Part of a small language model's weights.
Size: 12 layers, width 64, 2 heads of 32, MLP 256 squared ReLU, vocabulary 598, 1.22M parameters.
Training: 88M tokens, 7214 steps.
Each number is 500 + 40 x the weight over its row's rms, rounded and kept within 0 to 999. Layers, rows and columns count from 0. Numbers have three digits each. The size before them is the row's rms in percent of the matrix's.

# up: layer 6 MLP up, 256x64, rms 0.235, rows 22-68, columns 0-63
# down: layer 6 MLP down (transposed), 256x64, rms 0.226, rows 22-67, columns 0-63
up22 096:508450489494528495466515456476431568509481523481468543566475521523461478548472473522436509623510501527441571510538510466467516547450519469481514580481527446489554540478498459493522494430585505
down22 095:475507424521504537453505562529433539553508512479492499530499529449502537531507423420523528521552478460507392472443461492500523451568538509548450513513570505556550463498539505510527496454440521
up23 091:561567471541470502500466534525525470574489545508476479561511605498559496550486451545527480553464468506576527541500500495466510535525494530486437498527501501467471394445470446531455450495457535
down23 085:482472531511448524492543516508470547447550517441525554545456500535484433434508520466485464552581523497451435427441447497584496540538513509485440500461526507588495512439527474507472531511456501
up24 096:483492523537494511485526456541513480454465496499557474462486575532441609422466431561480513480566589495491483577457493504479459502470477540446502499553534533543497485502412508517497477524454490
down24 098:592558490514466494482529472495422501518527508473552530494502510485426493527482482427473457522602442420470509478463501486488464456489472475447469568516509547441501564509476487468544476571447465
up25 111:564493507512520461500506487457558472473491467488410468543486517489492568528465505539505506563518598495485450521502466477542594497380519474505520549555510519574483563473525450505544496489512471
down25 119:476486477617444473431503467528459504454446518498504435502491435483553506485475514499512494468443485431484479504538448544502455545512555495525454540534422508508526559455481481479558464464409509
up26 100:500460540504487485482505518594558521495496457498545478555473496420485514496498502582541471474455510503543466561468408503549490497535471533500497516541486470452532437500555390522475526493403504
down26 102:498494501559505549556476496509469548505546487489561475488501462515445468458493529503573496485499517457538512426486431637530448480604476484514505479486576470459537446476520505481492467517446468
up27 116:444537548514506476520522527532508474485439495461464465515478540540523500515446540488517540548486518541479561527479527465504501421489489525516366538538499423517486430487485475539559591466507427
down27 112:474526524517589497551514512494545493501463437495507471527443502533458516540458512486570563547382470461436505486465499468534441526488556469559472497557470513520454515488513491485564569545540453
up28 107:443471478533528506448529518485525485475516542482500403587556471484480530465507480531498527456510575483516510511444399560512466517473490473500504455556574514586516542554489464487501451509554443
down28 099:464505485478462438556464449485588534608452507532511504515569483499517504547474506475459560445505516524442545529447486450423533491502456519508580497501423483528525535475487527479531557551500514
up29 109:466559465459532474521477511533484518481468515451432440540481514482426546512493478516456509578503562453481497551411524545416484506467487527512463502501553424560488509523529462502502479530423421
down29 103:582496497474445526459496513505472445554501479543521539443497501438527473476583583454539489509423516476490521545465547504464474488537547512439481574524558508486443464446528447441528487445521520
up30 107:553465522539525491458478537433475519510506503525543519570485539403474487532496505576455493471590588542514498592482495500471522546472538472500500498593538511521544451543463482495520561504475479
down30 103:480552496511410486465464490538510497599456485503478506537554553549502453417445576477518440515498435503447462523551471516560532570529498512539498539500437557550525481482490499474531497486467457
up31 114:496514563520444503494487488489580483441466530444434503561527507442544562434452528574527474515529514523496505555461485467486610467503521490511467505565476488538535465516401482480449471519485497
down31 102:479514484529468484490470554557542561494532526429567553469513443481579506501495565494560544481501535479489554465486489441556462465564562465501551465571453578529479524487457524446479486501537485
up32 094:539494539547514463510551558591522511492402495525461515470511576422519452447482573529511568478524554449439457536541498474529521526496479548493446528494492505518484447453457484528505471475464445
down32 094:607456381484492529515527445476503534479502598444490511466511499497518547512472439415526546533503526522487475500484506445504551462547513522507547562519534490463468513478479505407476505495473461
up33 099:439467441395533513536451524512510469491476488556494543500524499489499562478504530503508542516462577454534582508490492492482495479466445492429522521477522385537493504524430484559450566527505462
down33 101:550429522485448498462522513571463583449543486543485464501469521509464445503450486505552470413470418477502534498490445497473470539483590479460431553474480487548457508453497532462494492447538488
up34 129:465435495469455451364499473492527533483531483416493516552519503528526563491524528539418481490516483450574463455490433492517466519505513537466416546484542517494442497524443507526515538475504493
down34 122:431469477510443559489464511510499504455473486454441527526469507448460540564490454458513553439525467452472448459606495593565489526447470525530520544448484507455511508509525466467467472472533549
up35 102:417407493509476399442457519537487549491537527539535518556535546493506506494457577480418573521479545478517544538512468479420496455520477502498530485422544542528506494469511475497458516472504499
down35 104:436495446510524500500492466538548418531451543537569491521541582464451530463525515453476408476450492515515529470512456466482511516516560488487569520445456565512519597527472507522493489462447482
up36 091:484501534426534481527501558417566500570513496512544438446496534444490535487466562472453571550503540558481483506432453459498546525429520490501470486499496496489539517517523498532413571496495441
down36 089:509519500557455447463502481562460443585557540472506540547544484517532507533535578494517399506475467531478516490523516485574526587506447503540497461482521575503509515465467537547558465491466464
up37 089:509479436538531529490475460493532467451504506475482483538462538514480555526526486523450555477515465554523537532432527528489537530382363441494491483470477501542456486568497497536448483457464486
down37 091:537478455450497449486473500480418474510457503553534441455515489506514501492518501534509476382515422486551500482560506464463454458565565499457544549535502528480523448462508584562533446476496509
up38 096:485528559476471487425431464514505474538487481498403448531476557483527556509488510491497516471558472466539491551491476497541530543496470528509451459558431469457450472429443435601519479495478472
down38 093:526497444490404515575497494484406528476472550544568545559499445510449438545516539458527488502559436484529513473533514460513494515546493453462539473482566506508483553534412477510482460474522515
up39 076:504470528535482429459510500552475476484534543452577431507502550494572457461419597505525535516491526475521519533455542520532483428567502491523542504571518546520558467504494500485487493417546513
down39 079:561493505520505520536479462443433490475462474476529516471475529525502441489488544529538462454465519458469485480522559538485451445594466542509516547546492589525519507504429557483478564472397454
up40 098:454496545576499489438550514518585504462476488436522531504492534484558503453468463498505538500534561509523407472427486486431466476391435492534504569519529503511495518493553498489475539452536500
down40 101:524491548494436511564514537510511504586469512504474520478520480488557488545482478533571411516446418525532445531521468528475466558454519437501509477563462512548536546524461517485540573474461568
up41 109:479491569462487466519522467463415507564525581493391476518532465494468481444512491509513479592554471400458519504477499515482496515491478528410527499483450487551545492578486480504492492476532501
down41 110:487521503547471570537434455419484553546548510454445508560489453555512515504545486507464465524491491491461492555526522509487509502485588422543518483547435559450576491528511535467475534558549506
up42 097:528512421463482498422516558453466497507465503459410465486484465529468490477475548520408478487473517474494446486525475419475490487513506518461489546495517462483562489512508489465427519422553393
down42 095:523469486410460462465471537479429454398528490450502479471477466505460537456529467431439541481511521561512498488507498484443486515440489507506568508376456499488469460469504483538463503548507464
up43 101:459529495544462483461552560474579485477490473500487454550523469410538562515463544503533521501502477580472524520500473461500550486469436618498515494544579447508506480507514465523536482480566549
down43 101:504516471566508515475483517436492527499478442469462510527515475441546551523507481536615549517459533500474508457507453550550467466497460611471518511447479453512480488455561443483524452566552470
up44 097:544465577465534492454437498534523494532532523540492586553536493453533494463451509475516482524605514514526487459444484440530469518504489528458487583473513500510584535526441476523497532513424436
down44 098:475520521529545590535522526447479474502545445511472507418501491532517545559518490581536518530513446516498433553484466541488484423508522475474462538502505445438505534482475534595533525583524462
up45 080:518532553473566491465450521532465471596522518469480504508471482468539563491482490520512545450483492461459475483506421535516475552581531467461448519513464419478545509460420503489495600488459540
down45 088:485525438510490462539519461511482532453510536534509506486488536487506495474473489501426455435508453532581428513444549511434440471628579486532558470482514492555486454467490521553543505505510535
up46 090:532505462480517499502551500500537554463509559474505484511578503456441523474491461506461567450523464479498434577451492402441487459507499499493468617495467461452470495454436525522461523439498506
down46 092:442564530468553463474490535468460528573519503555463545449408519473446533470480405507464553423569511444504525490509497497444491486505546514497515527479498492449538498487494584492515482525498578
up47 093:483411502467446497431532501542448446493536434474539459471515471422514471529504499521440529487514480530494480589556552538525581464506500518524520483510591468532430466507472489464447479511480447
down47 097:493539499521467514529568559452505517521409534469472467503529547525492538463488517464526498478524515524529458481403467557452439550473548542459481489512454534479607502457522508598508522483502560
up48 096:509471571461545447431466532429523554538489457496521537485490495472473473469457456530440540465464448510482483484406488479503546498449442560448421577496496515474502484527495506543403506514497490
down48 096:519477496513494613516523479567557487543458524564454538562506536505542493556515495514573530440460490468445527529479513492580491521478490554538408466494501485485442472534466498537578466504490547
up49 102:443482481497539539453548545462422528482417542516531500566492611466475498496416471534489543516520459537538514533492459540489521426404457514498511461459510504526529525526458470493500484510471441
down49 104:559438490464477536471588502543432514433524399520545498573525481477501459526490453493475477430496434533491574422524479518553468510468514500545527505480431513468548502500497488472561460485507502
up50 113:489468593459507412488516534523506532501513527449457486438580519480451497516515588509426449495553516531555476497505436482527521460480499549471544501468431499506479568481498501550515595487527513
down50 109:482516587510581509517506536532504462505497483506503466479557542504401474466481493503492469500434561566460522482555439526448533457468533559458430454477483504543537423544472580487490492537511510
up51 098:470502540507448510514499531511449457554526525504403453566541510489515466447511502493530576515556592524484568557426469462537570510489473544511525476497509454489489550495480427475451461478558488
down51 096:529484538538542579476489490505434464470533449507462523514527558424525445497552481483523477432531476408411540477492529546541507495479521544483601513432499529451470529463521537523514519506541525
up52 100:489548555476447497520488514473469516468504521498546451459468474466519488473404485542472523596515508527471447509448489409490529554379515483495516510408464487515545510528470471534434524492527523
down52 095:553498495510540456553514513476468526460546582452517499511450491439497429531528441520491501527522442498498449539536580487514506509535431464590485441559546479585525482500449500512456444510454511
up53 093:448497510499513448485486554460522494590472484433513523518600482468416592502470491535505512480421525508491558501519485450472529471510463472427457536497523517447484495560511490519507465514432422
down53 099:514489505462524458534452447431510507496503591508575504452508457518486470501509460593511518525499551496543487465487477546575491417496481491421489545569566501462505450575496514518533551513445486
up54 091:452443537492539448459470463447516536508481479457522538501609489448525487470518488519446510558465517521505598506481487478511539547486515605495465486525455538480504460559528449492407536530506462
down54 088:554469394445518564509456427543518479470548547501433560470479592499490502491524502543474553487465478498505501550537481504467492506569547460609491548507513499459500515458457505492487468468470539
up55 113:510489522433506460492530485445488519440458461404488452519506521474485467505449554526496501536436473496591478486513512519416522433495428528453511579483553556544523561512435506504474544491462497
down55 115:428454528513486516496511505550462484439520480423455441528497547501508471436613488546447429510493500552527444522498488535495438561511536523499541459512481529486577573526529476547477462488540489
up56 105:476507495526518495505561547527490429542459509514418485503565446451424479466513481532516517581527541530493467505449495529475537410507449510492509599509525549529469456524566430554504491466466500
down56 105:489465517541555521523472583491489460524466483479437527500534469511509515562486424472486523434482461518483479473490499539530499420505518524527454573427493522503492518579592515423484461550486416
up57 100:479483469546500485537466463481509490516488551451449437479581508473444543474501603540499550567580499550502488551498495550472497477532523540526550506538456467470564568505484463565459525531467444
down57 100:444499492549468510510551467571545474493445550518582483484502513567456464507513488599548530410491512488489468467502455414459552474464537530497504542531513495520517573584496490447509490520466480
up58 098:480519471489451504415475459528496457559458487396528493492476564501483482517441476485483504532548489567549534575471509515518483503509420517509478559535464462546483405435490470469424482497510535
down58 089:438487444535481545454474457529458500540528427462531497536428517580475424531484519476462470537518521507529543517453485492481469533562463434520514536489486483570431466460483506483449447558547437
up59 081:515474540526489527534567534555566459416449548490468483516506541497523442498489504544431513533440520521507449565477532525498482437525482595501519544496485483494585456530529493494538475437414484
down59 083:480456523482442481499522527495496516477514496552466487484477475499491418423503473457515441513459459490469548559530595571519442503593529468463536488518499475530493508474463479412468426455431465
up60 106:518498502440552461462542520517490488559505470483513451532545480538463508441482482550524519531473458474531579488485484562463612494472427499431529505523554482544556545577516500494423555503463497
down60 106:474511453501448498443555482563456550491448548493507456566504521458500550496423545517502475569536551538527497490540524485468485513511541489474505487486499511507549545539610423575531461527429531
up61 099:435481506503509542481478575574472556552543548454499500497584448534446465507473549554507579524469534526512515514498447460487556492479506474451526548485547565498555534575484506514525468457442538
down61 111:500469485619531511488498544471463493511485576438479410500501459509477484518456471472500561516476512548439501450519538497513523548469523591505471482498513579430505532487557493577499451556484517
up62 101:416475570482521543523500494518538406479451557484489546556516484541481485400494484519427547504577526447531461571495495521526486462473538489517517549540544547522559430548514479491495488502523487
down62 098:609526522522475505490524522507532483538474530490568497556500508534435512475506522462549496482579491488514430533490488445541496612466508471547478548537439532414432497525503499478530459531440481
up63 105:465587536445508526490530496496452500487529531489530507544503527438505520529462540513474461489480452478501530552511404472493508446466488567484529483520592486524461434485485355558473500478501502
down63 108:537528510418478502486555513485484486524473512559491508545542492520494480509535561539442377509448400449482517544470518473439462555508529482498460481527526543536459514485544518514503389461496500
up64 105:489458524501444406528525562510460532550558544508528502454559570396473508526536488529505511529512526518517467514429462435459502484525507446507449520496534449549484488591465496475544474500476557
down64 101:549442509501473490456526434521497518492437536478551391512442511494502546507484515535490595521523498465446464450424466510506450471479518441466493527510503450493534500538506490459545424516404527
up65 097:494458546558495528422402495457528456489469531516521483461557498471550534520418537519450545495553488474509422457480547538453545457468464513520436552531462503488418455530471489505491547540490495
down65 097:566503526485455529567518542602505480565497524525473413523523576521453488521531572523480461455557464576533486468520485513452504581498534540542512544488476540488490507515489457469524487537559550
up66 101:484513531448409430453563539448466499481454484484501459572497500478482506546534521504416438463475514482442522526499445525538487448513491467520514560443525479491571524463449466520428496448436500
down66 107:493494508451515548511527514522463544462522532510551460570482472492458496534511456500574480447544506518421536483528430536503505524511528458518457578401469469517586577513525538493532430543541500
up67 101:493478379427532471491576498463549551478542517468486514491474579465410526491484489506471485517551582538506485581459471510542493493517527526442463527582513519504516526544442529494517493490524513
down67 101:502463509493538549447559423490443437462448512489466492491518446459467518438553516493453490484545469506560452499494514512460554516522593496491580519514460549411470490460520500527572527552534498
up68 100:561549497444444449483454556544424498494507495449503443512528527509524538511487501497498528480556461599559463522452528539531491525522476510537435491475512435469516590470454516534504443459426529